Each number is 128 + 32 x the weight over its row's rms, rounded and kept within 0 to 255. Layers, rows and columns count from 0. Numbers have three digits each. The size before them is the row's rms in percent of the matrix's.

# layer 8 attention key, 128x128, rms 0.14, rows 0-108, columns 0-127
082:125139151108108116121129157134113177138108126100127113141133119126032251113165076187118141105130105126129172092077152123127136087154110116178130157105112103120133197148114121150095162127061142116179202101117164118114144169094171173119152128161110149180146178120070104097167121085106133107120135128132088113133135067103079090133117164084151075171115177150086109163120085127135088125132
077:119153120088172108114128118103100078136154080091180133163173091146103105090146119127126148163172094127146167132106111153081099096154169200110073043150161133154152077118067173105125142095147084163096055122133121104176109208086096150151151121116147120125123169124151117094051145157129171160182119178127123155149118107106145149139160118098147152160102094077074133097106099111081125151153
084:150088134143118131170156104162130089117146087123184126068068140162146134096158207121106120197139166190088117111174144184103147116127111166103106071128074155157142127121120146216177219093160110142148124164103053128154119149138091136167121134116157088181144122132111166093137142164182151140146161101130128113185078170134099118087166110117061114132130149141134124147118163148120145142129
070:141051128129129145198090115098148159171110161166078106104085163062129186134143157127179164110050151173104108147118149166106151214138116105155114221118163156080122116159101127163084121145161100131148161125101169145111158109146128138081100115135106125133176129181117133160151143059077120102140128121119102119187142139133114069156082154131145115126160134111186175110116134118096098138086
087:166149181155153089108118148135109149137117112078144134118118166109147128120139156121048120155123066161065142104099102111128167159120077067144094075101109077156114169223142181115145173096127162128227157159090114153141076142066155124160167107130167145181086116109097116109125142122128144172120151133122164156075159147126124189132125109126067094132122140096144077126133178141173130136145
079:123146187126113128137164166142169115119163163148121128114085142187119156158165086109123067135132144087112113102156171137170144134096136076176150114111140123072052172120147160167089081174090133125128181126071160146151120156097135115107091117144152139210136135094096097136138120040111123131134160151094135092079154125115153119140127154141125126188183160123161133174076052133151084082065
079:149124191109140117153111091153172092082179215183086133139083113143164111105106109155197087110133118123114088151146148165118145165118152123173148136132096151172129184169145159106069099110112167177154166132126099086118176127104194086157148123128128114120142135100185184130150149139118121172157208127139113100072099163172141127183179118163143096118151132106170130131184107101139089076130
097:107163117107082122162134126123083125114123188084110157173111099105122182125107185143174082047139134143126141104164118129083192136155151136112149132140184130140056099114152090145126142152110098179094130096125129086080129129202058119130126141121114120062139088069170169105144157094183131164126132183150071173176122115110123128174188099131182166143140088123126176144095150151123101109141
084:127158113054090116141132138120103131114115176077129065137194088063058145153120082068144177120119098061113163122125155149139187101138090118111118156101119073112162137146179095138118123090118124187112147102122125130166117160093154123109093105124097127122065056123137075119090109117132110142134136195142110049126111092069127101163091146110099143130117114130178165143149054088101109112142
073:162131072149167176153115136142164154096088093155088135166145116064207098117080128120139142156136143162137112161116085157158071108075141124120145138125137131153143087108123093117168099090177096061106114129156092145133188140111164120144136132121165132059170141142134163116115086150101146105141192124112097185112114132131140097068187081160097180112087084062139174065128140148119190125103
078:125156088075107123169105101123082077129162154109147147139115087159106124130130094129109115109110132182161123120124131112196132110134217154098142112219155075175071157168125125101057140107107138192112128162150175076125184105132103143123111143129073091094160164126114117064129108147170124133120124086184133153079125115081103077106140093069140129093083118090126160121121066150074120145116
080:143164102112159099096127141169087147138103143165120165114116118181173128165138148128063187155106085097100141128153120116112086136170139143090094071135115143139154129177121182132115100089137150119133140133151095100214152096130129156148064177132172170177128168146102141125122148090138135132210054131161140082051137135134117110072146158129101137119078154108116186061141085141122137156052
088:128108138157210127125116173182132166086135112113152145075140114138128032118140172124115095119122146077086164135169128065141099152093121106131109173129096159066118124143096125117152046157152108099127138117121104109098106147108119104138146127111144082067116132140174172124092140127091105091120160044114156122143088086159171079100148132150157081076071109123165150189125086103069165105113
078:094119154181138118122110149151173097114191115126079121151107086060116080098163113121072123127146119101135118093169163149129122166143139118134188129113110055140134130120167113121139106136104125129129106158124100095111166138129154087141180138114192050140097186064133200088147130093124120144130108087169078133093129165116081160080127143104152117139053107134142115155208213157158113155093
070:122139157129171134119134100202131105085135122127107081136118072113140041084135084149183077110162137103146163141092101110129085067112164168071107094131154136166128125040106116084144124125115115115047127118135119091144137180133156102212085118106133082135135141119131147124089076221150156143138155162143123116146100164126139167131141074097120112118110116125080140074104080104093145161128
075:149183154131145138157133143117170117045081082137087098201091104067127145095120063118091096101160165151085145100169169153168132149120137114099136092088212105129116117046136133130115150175126176114098104166118155138116119103138153104106154141132150093110118090114133185152095081117111090075151202172163116126126123118177141130180129102125172143129105133119142182093129066115101133129184
082:147107177154132078125129134090123073106121117097119098090079132121145141104119143089156154150120201143110145123093088127110116159152106087165122160132091177104135162186121146096182157122167117170208137107084103126145085113091118139120164175137111121187140081202088043128149146185103101166129033114125118140105146128087161126101118165132131113104064188108146121106127187079138136142112
083:100145166095122162181141086120129147165157211117131156184157187140033189159141133093114156144092113157156123097106109153149146172147116108136093151159167108217172205158159137169084193145123102149088109119104126144173124141132112152122130108135118150161100112106109111106138122144110197117167158200138113104124153140061124141142108169108143082162148133112111119090064135142135094171124
072:103126085107138105132147126144119158130137159180109086090117096127168155093071078126110143160107125161098120134105127124162203171124143126163183148080134087123130091150111141149105165061122103165075127100097174108165129113147099093146067064148160096142168130145125113151105120141050088126093181102168170121137149131144168163076095125086128137092106097136108235064154110162147149163089
074:104148167138121094128065174108162200172112157109113132175125168071131065110135151094132083167091131145145114131117100119127069091097117177187144101174132117073172136153080121118132122143106175136119087143138149124086137084160125197153157131121168144113145158085119137150156100143129173134134117069116163120126144109114056154068150121080066146116163073156131105077087219148121128114153
090:135151072144168137115132121121152143076144050127174142087155099122151035125104156094105103096140149093105170121094055145107139108117136201133103145144152157149112134145125124093200146095191134158119115143155120039168163168094147142105168117092127104082107100114138110100124082189191174110129123156139106172168072135079146145132165111172099162093098127113100132104106133167153172130142
081:092184110160150144116151092142116104101120088108096106130157071156173087117105112148139154123133146147149156128113105147140082094120184181088117121154179155196194130134142146080147140088140146181115070112145136035156116157151118128171136116115123099126165111109163173070076143214183150129167109183157124114150107163126091159153157084084165134102080120131087110108138172160122181161102
078:193157090122137091166077097172103073129115136131150107077154115119089128170142113157186187095121189146161157128151104129143120126158105117115102110209060059151164128121177101156135131084095160153142068133097127116100142112135157111157126145212126123090098083137130146128118141192141082164118110128092158122133151074109099134125130162148074082045100112139141179124108150069126115140153
078:141205035108140089135130114146099113068135113102124092136096046179063122093083099147121092082136146090128117149145144105151112119155149088141209142130174160186139135108116173125078132130108132147055147101106077077145119116159111081129122112157114089102114143175176143143094127145213099131131130173121142117138152123089143107133143190173128107127119152161101168129149189169151143146110
083:176118169172120144097163138157084099098145105129127098104157098129165085105151172133084131122120117085122140113148116117139141126148161124080085119044107115139112166146108180218144117131086153092107139150117143133155149094120196095114154118108187157116156136088075079117112063156114114153148136116162135127135184170121082099112115086127111074110125170157151034073122135093210091087113
081:140133172161111090119097136160068140102114169138148130116101183128193120104136124084140116112113127226127118113050097124119172128147135093129169147136155101150159105127133099172098093079063124158142086167087119152105124081125114128095124141154128173104119076059090198091169112152143105122117092144109222107113163180147149161146113093186106106081140122126122070106144184157105151132139
076:098123101160142100145146101071103134169134065151191136111142146160110118095178145089159129179133146149123141115110076155156127145117072121164158153146126169116176109191157193154146167082182138199134080072147161109120086172116077173119155154073138132134124194150147143138089137123093154170125143155157141169140144138105143208107097192130102118130085122134089074100153137145074154147095
087:142130107062077160146164136160108090170108105065169145143106112169107073103102079104055083132150131196171101105121136137137054083142082115155108134120128166110127146130143088114146138118108123143120109149127164143133106118194083180150132132114089105104194169092113167093122127136195125159147060070105162116156124113071110105068177108070139193125149075136114111127111135115154138114100
070:055124119130125093176161106076154193115139171144140081146121102125099179159120070126136105085151094128177072072119172127116106131084173091156130120125111153122129123129160071106095105136124170145112137153111159104095131155117139157116103108134130131126193137049152078103164100104049129169114157051098170084062110164096156141099132108163134148103152069151147182120125099145166127085093
089:132126116117122179124169104110128139080140115090085154119123184142177118097060155131103122076180135128127084137132115170071085105125141083099207100136154092132105111146197101160159116183151154141151074206126066134150138114174145104099204136096128114151066143199174124117160095171125120114087118137105164127134139140084124166127111146114123176145117158161144062137107155188169133124136
079:108116069100097187146112134110165153142133123167142161175124213152104231111101131134152208152104119158158138160156147152128124129087104109128166152120161067122117119137058099152137084103105171146107149118139186192126124162151142107144111163156136104113142122247139173168171163064114108107100128120082112166124097069160131118127124144123143172145121099117118131106137132163109102147089
080:084123093087111169150116134138091199152116127115160160085146121144106163157141110131226098142163102121086129176144117121082178198117151123138103136167174191067114097163110145160122115163155127067123138069086107123054136158149140128135080140097167091121146181104144060164091162095116123162078148173130107195147149127185132104089109109139148146173141136096080133126148120147153134156110
078:114122147163126122146121056154117090122110119107116087153194133140120106144181082127157184137123130128089176144104124130132136127126140147123142082137079113112120189206116141135098122093142188148088080115106129087186170119139156132148143140082143176164078094100126146184083128137132132115117161136141150088167114177100108151140056198147141089075108193190097089155118106072094082145065
085:085156066088084148196110099124089149150108151106107147140137160082105184149087158141122100122108124127161144174111097141104134139090157096148098155171190154122131104099124096111110103131107172123096168141102180084172151149171100109129137133117154129035140115146157163143176146099083173078080068117116094205131114126090109121125132133111154110110057076135103148140152127113149093191050
086:180107133093137139116171209137124146119094096158129149147124138106180148090143108156130097043135117133139110122119168114098123114148091097126077126107176158173064077065089125139159085157096122090083156163110146154071136154091154079098152122109163162116101116111112143190195112150104087110092137068101156101114140126167151149120137085186177109153175052126138139131129068126173113151153
073:141137209118152089140116164103152152145111156125104115195099160090125157114147116167063076135060087146090134088178154060139178209113091116132153120074124123135101127121088059140132103141104142102144129122142078197118144098095154124099125182119149186120107104075151103113153133039114100115126144138143157137122156138157093145113137119149124115202113197135162119109077136116117179115114
079:139135133132123123108162118133126090096063090127108098069137171181080165160088132117065150142128141102148147097116143142171146166094133157165088147126101096106144139128132091156159126116068179131176127150095181136144098072142144151086141137206130192143075072123099130126148102168112095108103075130138223051107107099138127188129109142148110137117135136183131081161152065128188143140122
091:099118110142106162102133056083119114164123148115075130148160124101132112145116143113180126127159153109159151134135158060082113092136120120148093116130099080142095088134186074109180162132160115156108039094148133134136156141120158118121112102130084159144137034128160090132120107163147185124145034117041100154115148135054143139102149120124126117140061094159168142161094172155091159106107
082:080131112092146094130070128090100102114179186103169130148157150135084127080173090075194175173162122097134161126110148138121076091181170167106126059168131083126137115116117124104078106116145204177149107175135147141144145132071167131127124142123142134137105130114155162116070108158160177107162095167101096056160082115104132156164116146096118134065097171129077111170147088129157127119152
076:125112083148122085125084163139181109105111168098113164134119088094140073149187169123171099121155133061116107191138083110158114123122081182161100157164169168188136121198135181059135102092158147210142116142124165126112142170074085140146079121084102118113127171082127097099141123136156162131094171176142077133096114161150131099158134156110129083168078116112144089111100097134117147161113
083:156172152113163063086130141121112119120132092103160161159113144150102049108080112159034132166105114175073178059086121149145056112083156147108129118163171101122143090108149116169163124118098139171187085104138091127132113083133111131121165112126118146081138166128123165130128132117081133110149148118137146181136156172128117182149137156087084109114133089163044131130154146109148133165212
073:131115076087105156183164126183133184138099080140172190111141157134162141146069126085092128076158048128159153127155126181155095181173149120103137127159149147170118180121114155099125088085111132152096155124116115095116150204090113150105080123079127095155122168099139094076143113123121181073121134152157122129142166087106122127104090167073158072094103110184110112140161154162146100141180
092:154110112162153105136151128123093116131129080151165096117114125118122127090150224145113096150089164121046122102074105147138140175127048135152085129100112164163124090176048151143141101086148116144170146114137097213146101115062129109119188115106154134130119100197133113116100159118141111110055120122126147127141116155200091108102119121156147067148070156059157111163118132101114124132154
084:136112125092050140152103131143147147137098093135107170118124067116161136109105108158168132182124147143181094124104098164104076138105117104114140138099149173146103088114115103097114116118175106166105125100106121175093172131193071128108130143109063125052183135090142157167113197156094127184134155111183131153190117134125123117099150100093217175132170130124108162085106191082151097158102
074:125135191084177181106145150134138109123178122084176087161115102127112071125181078141145063114120197040159194155113127138185112125114158097099151139122133114120136157114095177146149101167107064105107173124111084105120115162096110163149144119140116119129051112110142130171078113131134102096095136190135074126081090106166100158160093160146145077139148079137127107129120075091174148115124
069:061195115142153115088128124101175097123090127093105162125137144160190094127133107119108106086179084151115112106107117153118086095115150119076077043135179146146149150110153157088115122059106152117118091149082120038143091191131144119151124137104132161142137105074182176062105133109156162122141186189121068113109123153167121154167141091091112123154122091129132096154145103158122137112080
077:143130129139071176172104109127144097131100125124109123139169132101059160169101098137141151101166139115206100174139089129158118116160141096076141080167152076100181143103174096111114139147113095120071179158132142157098156098098214119102093166195139048091130082156154146152184097174111125064098144092158113202093129137116134126089116089126117152089095138115143156146122083128144121108129
078:152128132134130099161160146167148115163124113148133083151104114197108077099149139140093063151088119143145100075095133101144095086101106193134087108104124091119091161108127132093128155180121119066148138141132123135072101109093151168126169142152111156147119169076090171106127102159154094100115103113132167147123091172195111221135157069172078138126177115147103024121119078103163118137131
084:163090132149146103101157084156045097127118141121113201134116151118075130086203111133069169106060158181143150171068173104151159124125062164128093176126129143116143130148170113162197141130093112152135106131130116160139089118141112105174129185123108130146079042147148110110122140146088148110168118121131119118131131126116126093112083148084147078081085115160162103081155206111153117147131
073:158140183151071177125126090186111190139151106151114143122152174105108102158092084105126158128123121128182103190104166100152084098166098140156070107126155105110152153108163111130113175167162134125126139146116079170078196089085168131127139099142152128137170100157118130189161139159145150100133088105105132124054102092139160110136184068104157135155135124149134095042153196073165121108147
088:124101093117119121174148158117153149112119164137094149154123164097081208182135063148135165109097155139151127132122146111173217140097146122119127189108175093104132156115172058141078103186078121078104169123087164153054146079091157131148117185169090150082129078106108146159154132120133098123047165146101111113128148097174108114155103136187124121120121135092154160149125079126107140117124
086:158155169130110202057141158125148146145141095109178153136079116097131107129140197162162083052173113070130117142134117142101134158128149137160144124169194106128146154098130147110171126164164114124121103137122085103105142220165186118088178152134147113189115098143090131172180078154130137138118135096094154162075132119147206165164163109190164109141142096113142124143135100126117176127170
077:122125120155131112138159099175139142102087076143125136074136141116188101091103153138100115127117161161064190122126088136199165147122095121109143125121154106095110111178113205128149135033178148151150104093149168107175159164168123065148179109117118119184109123174099109089074133137111097150079188115154131123134161161101096158124091124120079101122095162141104148096176111136095093199093
082:158073134136091131126108120146186157140153119186158156166073153147115120118183143109123120160125110151150080159129115094095122144120116095123202092174088127088076130188166125197169114132150195154144140127121075184134195147155150132188104170144160096085159089087124190114108165137147109157131141054084157135136081151172104132096120122123101100113174126126134101118168165168173093145088
084:128100092104080082133176177115142102134147068112085121087153092163136097107143115113083138156114194114140183150139133125144080126068138156175086084107160173139117050139042121119112114056128122171124141086148131087138137153108088136131173149080087117091137123096149135054139138110156150108095115153162094170135098104190120163094166079095121132094059105113079133093099107129095121134141
091:162096162152146139178107121158132092082104043080122153121107126131121086094075156073084092201146154134135118087125124150125096198090123123137115103100083142075206176137127136089178107088170129098189122140144153110165076087140128128138104110083141134135129157150122104087110185149134109137121164076144160140136136129089156171120071162092087136111113092142129069129143207121124119177162
077:044166155095127132104142134090132193129198129138142143134159056130084193116121132141138131132098136067124118116082145108084113180118174133122144126135136138135076083114086124159099161121117082102071118130144152077072170158147092188158133148072140125089168079116154141139121150048143189113146177160140085139129107061149141122164112141093166147148107064127136131143116148069138133102089
075:096122087199114079133097113143150091112072056166060105187110088118129158121105098153153106133183107130142126100081137074150091077162115107129136137152087090135095115134133174165116086126118116119091077146089137124071144153119120104138114118184093135174090143056091117092067181127146085131140122090129073080138139127089121151131152116156095088187142145136130171074139191130104154138081
094:134154083103155094120168132149141121174149110135152210096098172198180103077162136117096112139160105167114111105147108172229142150121142178155179078134134091086133129112098109112110110125138175165174086144090179100146102183105118133163144160134162149192135142094096113093099132109130181132154147131093112092154170082100092152146149148134075109149177169111125084173140126164096142118073
083:122150193145106127102148162104075112112127115133127126148158151113072170185160092109113153127113123110111188144101170142197141133121136087171122143117130094094108162102126082093114084208071105131160195148098160136103107093079174132173124174133159155147063129142141134161185099077113145100147113188092163104069103114109131184169109100152138159157138180146094106126129077112145150063163
092:152132153130128123136158154132118105125065083110137124141119164112168152140157169144053102123101095156128199110148163128151145117126120142147091124104173087176115110111094138100139192117136119081182133135101122144178091108085134104082227128137159185129044137120069131078147083114139114082096150167076165108086141155092088162120083134198134117145114113129079078165144084134139105154176
076:104115147134118082141169123072140131132187090136106165114128128142177102162101159113108199106104101139093109110092076109123067142117157208125100105145086136114163163197117146172168145026110129071104099132140094089171123096079142164104131087143122112208154093130110068127151079160144159139126085156124137122065156158141141171063120134096082173117145141142118115128157118149136103149138
076:161157157164117176079109097195135165075159123101189120081074108154183062078143141141163150097155142126057097130142099142167064053119114132124165083127112102118118175121186160127150140103126164134100133164128122087142097162206132092152147093137099107143160119153124107102129111148113082147170142127108121110055094157104131104137129114107114106107105190125099171167141111099163069165162
082:088169081139159141088225132132104106092162146117085129169140136157115129149155128101114094125140104149116152130127122115129083106081132131108155071112132163091160112100085134115165096147106140108139075144113107096155162147089137119174095189105184103130125149156159160136102076121082132128166073095083130195096196151148132100095135144092145168111063108226118145055114061125102110113137
119:078132133157140115088111133112158193135120149130133181075086113178107098060091167112067111116162081148127230146118118135144126111135160127155158093111103106165164128160159150183184167166130077103139126154075134120146113137124094142102136112132112163120115084133107179104118094091137163147142157182134140170088128058115091128091163131148130141165121169111148165140175161061179133111045
115:071190169147104160169136156090129090057193119133094164126211142172163116141116136100151136145099126179130165154171130181071110131159120118174136117103113106092087126077160122131138166128147165153150088050110104100109108116158120143130174121168137097107103124124130131172148100157144091155157126139080069095175111138138144168093066142170165200111105140124136170109090133118184135094078
131:133089096118087146026126139138158145078157168104138130077156140133121100171173130117126102122147163075109161109074162171056171066118157092123157158118124133157129165095128179121149147134175175124085157078018138127141125146173082143132136197127098144097118143136150109153156113099147185129121117163143144138104076115157128150122154185150124172088105140146108135114162104094069099116159
121:174088113185067179140123158063098132156154157080137072142176080125124140174121116139135087160141185100140084149122079089136164138079145087091155169126157119145095156169090113073112126121134135169111138156116118146116101132119087095076116153194149128066143158082107159145091131161110120116201097126120178186156111142121114134121153156107110118106140149158109105123092146119059038092165
123:164157144059117086109165146129119086130101087142150122187106168119121074125153149098141160117097162138173087131147176134181071115094108115112087130139105195073134123135128131185092115110160178124111132096189100045128156147110192185163101089143131142078097143122090072104170072157102054145092117157102105098129100142159173124153117103099139145121103148171149128112099152109113150076164
126:093118107090100137166136078104109118108105133154127101121111118184147132094149156098123130131109115127115169187118112189173092120196094094109129124179182100106205126077116162125134110096174087160149073112106127130121081049154110099149112121133162130102080209099091156108133100085140111094125106094132080104160109168126139110165210104095078110139163082184159122162124150105159146169089
119:137126066158053144137131123140127100088166136166130101100163167177152128138105134096161131112126087078096152145140087084143146121154151129141079173110115052161099192129131117084165147099119107128154100127136176094091161108114117123134144149112118216184143197103131162143168101134093182125156131196129125113119135159122143198042089187124110078168112161142064118171132138114136111128144
110:095159118121127162120139183105062111217138134112097148152155169086067119070145152102092179079059122144107130162129121125144087132145145094142107084123124113072114086159120216104129182131150123132156141153125135127156092081137119142097147101159107133093096213121133128154123145127134149174105125115144237125149071088054114075116133147148128130124105097097131114129175168101118137129100
125:179133161122130148109122087115118149096122113132156201123095064112118142112088159106101082147204080128172145131135133124151108101078193103127153128109141169126127088153095160168152135046122120102094136177150106066089157137094083137114102081134031063147146092142085140075128135145112176140143120172162150201151118120147130144144142109096126174114125212114124127130133129137128069162103
121:086174158147081105048133140131101132159102094128140145161094124120155122200121141098151155123142148138147172086100120155174167189130143160106076114121123128105091114106155146121151162103136174118061176175097146091134131123107145195139137134135156090154061147149055162073156118080087090138133144160137167152104192118061125107156172184102166120127140108139107071110123129191096145083099
117:087179115153157096042084103134165127108123160128144170181111106107113134143054098123109125115183138192129168127151078196107096124186150093126119142155115181131093133152104119163152105112111137149100166190072140121088168127157082148172091152126118158113096119139095127102143114078173102180137153193154086107123161158148119098096163105139129130086115092213158098095169175156139140111131
115:073209127155149162060131148118129111116129156148133099133179163188128130129174062123076077104131109196114155120189094176101128097111139165120115106084125114157155142151110123132150172101082131101142126145141115160191114151143120062137156106115105150164115111178083104138100123141103143158192098151159133046132144130148093152140115133148086135105124101052140167118174114148131134028105
093:185110203146189098067082120066136132115077140124173125113116094079130142139045156147115098189158154109109118122119140077141122142070159115120150173098148161170171120121117177123112166145111153167119106134132127141171183152134134130105094157120126111132129078177148162052051129095117086112171159100115149146122120163100063075155089179087143080110159137116133122118093131143125160096160
107:138111145156111122145150154080112130118128171144166171089120133130149108179100088144145153197143090075133223111137167107131147137157140066164130164147117183100103116125059103130122079111176145145183121156148137208099080107130136092160148147102119127139099110097164178127114134137099169069123092051158120101132124158144125103155081185144101174133163122155079155116074149181169107154087
112:097069090112127094110069121106153129126140153093140098123122124143083104098103090130112069138115090109080125120127165146131128102150074115134125171154174182160179169099086144145048126116217127149144126163085205127158142145140132123131084128155135180051088181099139098103109068090082164115108076161154124074117124146126052127131106138102119146130098092140133153125183126127104156130188
110:150169108151112124167101129140114157107113148115194121163164083106156099141115085186122127146097152170138163217129100114119083123136121110098129071136189192104091158173125107171105180174149128174162124158082150077113155160164082086105123130124129134073094157133090130112166093169090144133131126124156077067085179104164113153108051125101152080125158116176156133125115185122166124144091
091:123115095088113116138154135130143147151049107060163136117126103167165197131173151108187052147103154100079084132140167182101108142147147176141160119113124148080129172118132136129120088066181115172105138165085148174142085163139186082132118116105144097122129166050102114151136139084096123060094141187125097137178095160123118158167118172093095111160079142103147125114169121124094150113137
115:149116109131148125120132121130156127037154084138133125140178144138145083116164126155191183166103032161093122080136101146120159125142130137175148106207100133126108137074102097210109115105157115174111165082136124146069112049107126183172131094183104138188171127136114159140099115108099142130137125156122171155112136131078091117096115165173091111188109105120121104097144136121165183140143
117:121155132122149107163169147166110101103148158056117146102137070130145156163142126122127100111146150143109117154148162110124147099194083165179196158145136148168146142086138111066108157075151115096102093198096096125111190165136174078070119123045126092138102093164113127129158205188119139090162143180166164129129153099137164159107124141170090156146167162099112091148143133115163077158124
127:170071122128111095175233181126104100143156095098097124149160122118161121140133151117147161092107139149144103104104145163190163137130066107067158120118094148108141162105170150094135151077178130120117110101090136099149201050091141174057097160141109126118162207084139124085128158153122092136128151168176157162143073105156121154136118105113169164154162131136104144153128087150086138123165
115:101115105132160131122142126157107118176125190150159132127085060103126145114122122157119104128127194098143119122130162091091092177142108144152132102091119130136156116186147093118090134176084124093107088176091086081180102178096125143114111096028123132119154132174125150125169159169206100155149065119139118155092182088158096160153068172127142158096139105094146108153148108107152057073168
114:077105062123104134185143185137138125148168109111098195087131091114112121142188115124187115098100132153127150100110168167141140130154102175107067116130093115113122109139163131142158096164200108078102143110119108154173042105129101144179175100115120100126102160106152127149176149100115194146094157158150155105103131085164125157168131107163148215086150098081105147136131077142160110134065
129:062170109122067083107123110162083123233077106151135070132058151149132128124092153106125133072114143124156094136149125116185129120124170146111209134103148142147169111171163092112175128110119115102120103134085141162126129106125142111142090135026145135163117164104125077154136160171149085151127112131155129126142181136206134121128130117091121123151127152070084086132135176161126075116175
106:144163131078126078075196099161130197108101106106123122095092139134154122160175200064136120113124058051173112097155172132177136106132121087133177155147117108097169153122117138159086149091162116112115076046136164143084144102124199165166132118126095128093095148082138124124149109141146125100168096132132133150119058120134125185118115131103131181136072173111135189138166139146133134120141
087:141128073064121171112174170084126178213090153115146101065125106165105183117202121138193090142105186133094108174153170161164093133168118144108100132082092154132137140135145159127157134127181094149092134099142096135164097139128177122115123162098177146090133102108111129079136148120147074107129123135116126148109039142103101127123143172119133060140113128119176125113106127177135102044104
133:106173097121137153145188125155214151102093127162111069140171099154137199099140141128131085149107123097137093133149166107139122072101096170100134110118158124101105114153166097120141163051087106148094110053120158121052152056144085126113167146107167104188156135095157126146158142139109093120131134130099089083124128124151134147131112155091125065122098163118143170124142195076101086143201
116:149115156127100119113139160102101095114134137128088129158197119129093093162102125097084107083144134141133128188084152124144145054117102143111150093157108178099099142114166170144079193132185142110198141144042099109112150113163164111045135138143121112170080158100138114176151171165166172170091153142146126070125126084178173085114157126177128113164164125157131152107143123082106139167182
129:121078141198084028168102169120147138177123122150118183121090123177149101212106102128147121190172077108125198126134155109157168151154146148116122138177115152122108158124156108151148114139145159135127175155110143147111067115135151096095104080153114108097148084108116149133132115127129129098151146206112093084136184126149164129128115081122124096127187142173069133104096156115135065177080
104:161133123110082128076167162093172113143080157228117123122137091137119100144162122143156078145136199116092179174139142133177127065151181145099089143194075169152074099122112143151151162133159121133144128152166087114120111097180168141112127113055145132125120090181146163137141109142153111112096171163090111107113127123157175137072121142124116054169156119181080134102084151081153114115129
110:122143101124122138116083070185143153102166132157147083141076120155105133138109151118125174151111152143185105074101078173074115153065157091095133095137097110135117147185128086156112169157144145093159128066090111126160106126124076187155208122104148116125073125160105140140136131135150100184185068077128065137101185083172112134161139168100134159119135098144144087099133098096074139082140
105:108157052069167110162141104168144105147171114119084157092140129125122058066149118130102102075154150165165148158156204085116120123164086143159110116141181137139147098134136080128082080126088136099178091112178144145145106159128050119114130126122096144123119134079146084165150090177164152078108145116193108158144161132137111144104091067146114134148069122114124147130118140128139112205197
123:090095186120151066129122132104103145209104081085177137063146120170117121173113115146156137134093105151157119137153154082144069105105104116170190112078177153048150131162134149107049199122143140167143133153100134117141086131146140147131166102124165137109111145134154156132103118133131088085137111091078132115094122112131090130199060119052143102184134165121147137097127131125146090074114
106:202168122144082124114169143121139153165127138099127118168146158143100124134133140129063118157140143130163075135095121121156202116067176123091135146196132131147130104179067127115146117150079152127132163088163151160154122125164132150082160085156122096153173159054124138154132122144097037123172100131132159168165046124073197096144151139150105092122110158165092136128117192118082113099125
117:142130122081114080061131156076119095136084128208116153088096141113150159136136133160144099070142151108123168144130162112163094100163139088153145118189084113120142167115110158125169147160067121146111103119109150165197158074141201084155139120076074107135156154115198151119089129136197136094146152114198133093111098130120110137113077143101148112178149074142157169108141166144168114083099
129:128162162134159113089135155089157100130149130064072112166137147146103112133132122098053110114133133159112110128147165157119160089096068105130193138161153176153153145162043147140125119116123144137139139124135122145149123151143185061080172127207055093146148100105136056154128142145123102142172120133131143111215090129134176110157130038154061158128097123123126168119143120140080097098130
108:147128082171135107083228091121164205133112161093106136168114094183140093187183123122149070156161117095150117154137120119130170134124135127102097134083130142126100117183123103150101111047181147120177140213210121176071141094123137097130108095110138150124121112121074133148125102158066139135121120159108099120142165113127134139124091094109088080113075162123112177110106141113085092130120
122:139098152151113126212112125112089143128129144138153154165145173136150145143105149106106145116122066080154051168133132072067144126115146168147131140049109072100117134149169221124104155104146161126172114123107149129124165116096144128121108180144124158089125183048074094138133145127152136172150126117164172137142099161154124133099111162152149128055113158099179078138163105106080067181123
100:156084152126171105172152142114148137081168123151095111122142109058110113107096152134076150123143133052144200152118120103077120156114114122156144103169096091121147141172103096167158082166097099120161146182078053116137189140100130113130134092168155120174159164148152148107139146121134167138142075094123109131114154049111132099182180073124140121116162109167166130143168035113104132186136
122:143144074203095125171181144139133119140127104135134120117097127124154061140159091151059113088101104110158135129111091108160185093102198135126108121164135053178146113168091083167167143175057109115130127091138140177132130109134072137171151102139115152185144166087204116123115107120131141106141127051167159126144170054147117091206133122135168154107143127120129127151132179127114144130124
110:178091122137125174183068097201111175103122136101163165123087128184099151085111160117109098143079087109117085167084095126220104098104217155074094156139149121143134134072149143175130112147120076112133103111149139128134160156110161137090119073134174126132096076121112135148141138132052135123113094135091100092132110101179156113138173151157133144133108168110174132157134169076131142159081
103:138040129112106151121119109081132152152148150126101111114126110132089135108084117125124122154183197123145195150071124104137097168110062044112146108098125130116147142130177111101201114148134149140123138149082147097090130099119029129080134191174144174098162134155129160096117115142134181157115095092099113142114137101129108118120177081097163083115169120190114147097114105123092061179150
117:133169080131142127120118186188162127090166087086151128107126133141078123105184146094175131103069149169124141133131138158102101146115158129146103091145186117142117169191112110125126144153074101116128205134134148109120118205170125130131159067150144109128150168129150119105142065112038142079140145215102089130105144128100128161183129151094137115165108166129156115162134199090115155073090
119:161150109125137105171151148130097086070166135138096147097086144108160101122148201063141177161138186125160214129113151111118150235091156086115137091123115109104157135157178137071128112133114165103192143097110064166143121111146077110101092137104124038113129126134135129098094127163124124110167166106151115126132159091118160104129176120126174148137179151125125124139058131078089135155102
132:145174121134123136139192106114109139068112155113129103186122126118118127150150183116107087170145140068149133176120119119120115127120170129104093124140098093127123091042150095138112169086215179094153124162155121147113198083157118153156125118099143094159020151119091124092108137114048133140122109104132179081135169078134141074164107184154142133098178113080087112107135133143141148100102
124:182174132126102096176141100169127167125079084103173120148157153148178109183104145142105105120120114098149088151111149143075112102135137144129099109113140146132154143114121112211123129145156116113134129069099109109125099158148141082112133127150154123107115140078153062138135142130150112031121075043143093108141122137144106092245113164132138103070140144143156088098112107214121136187096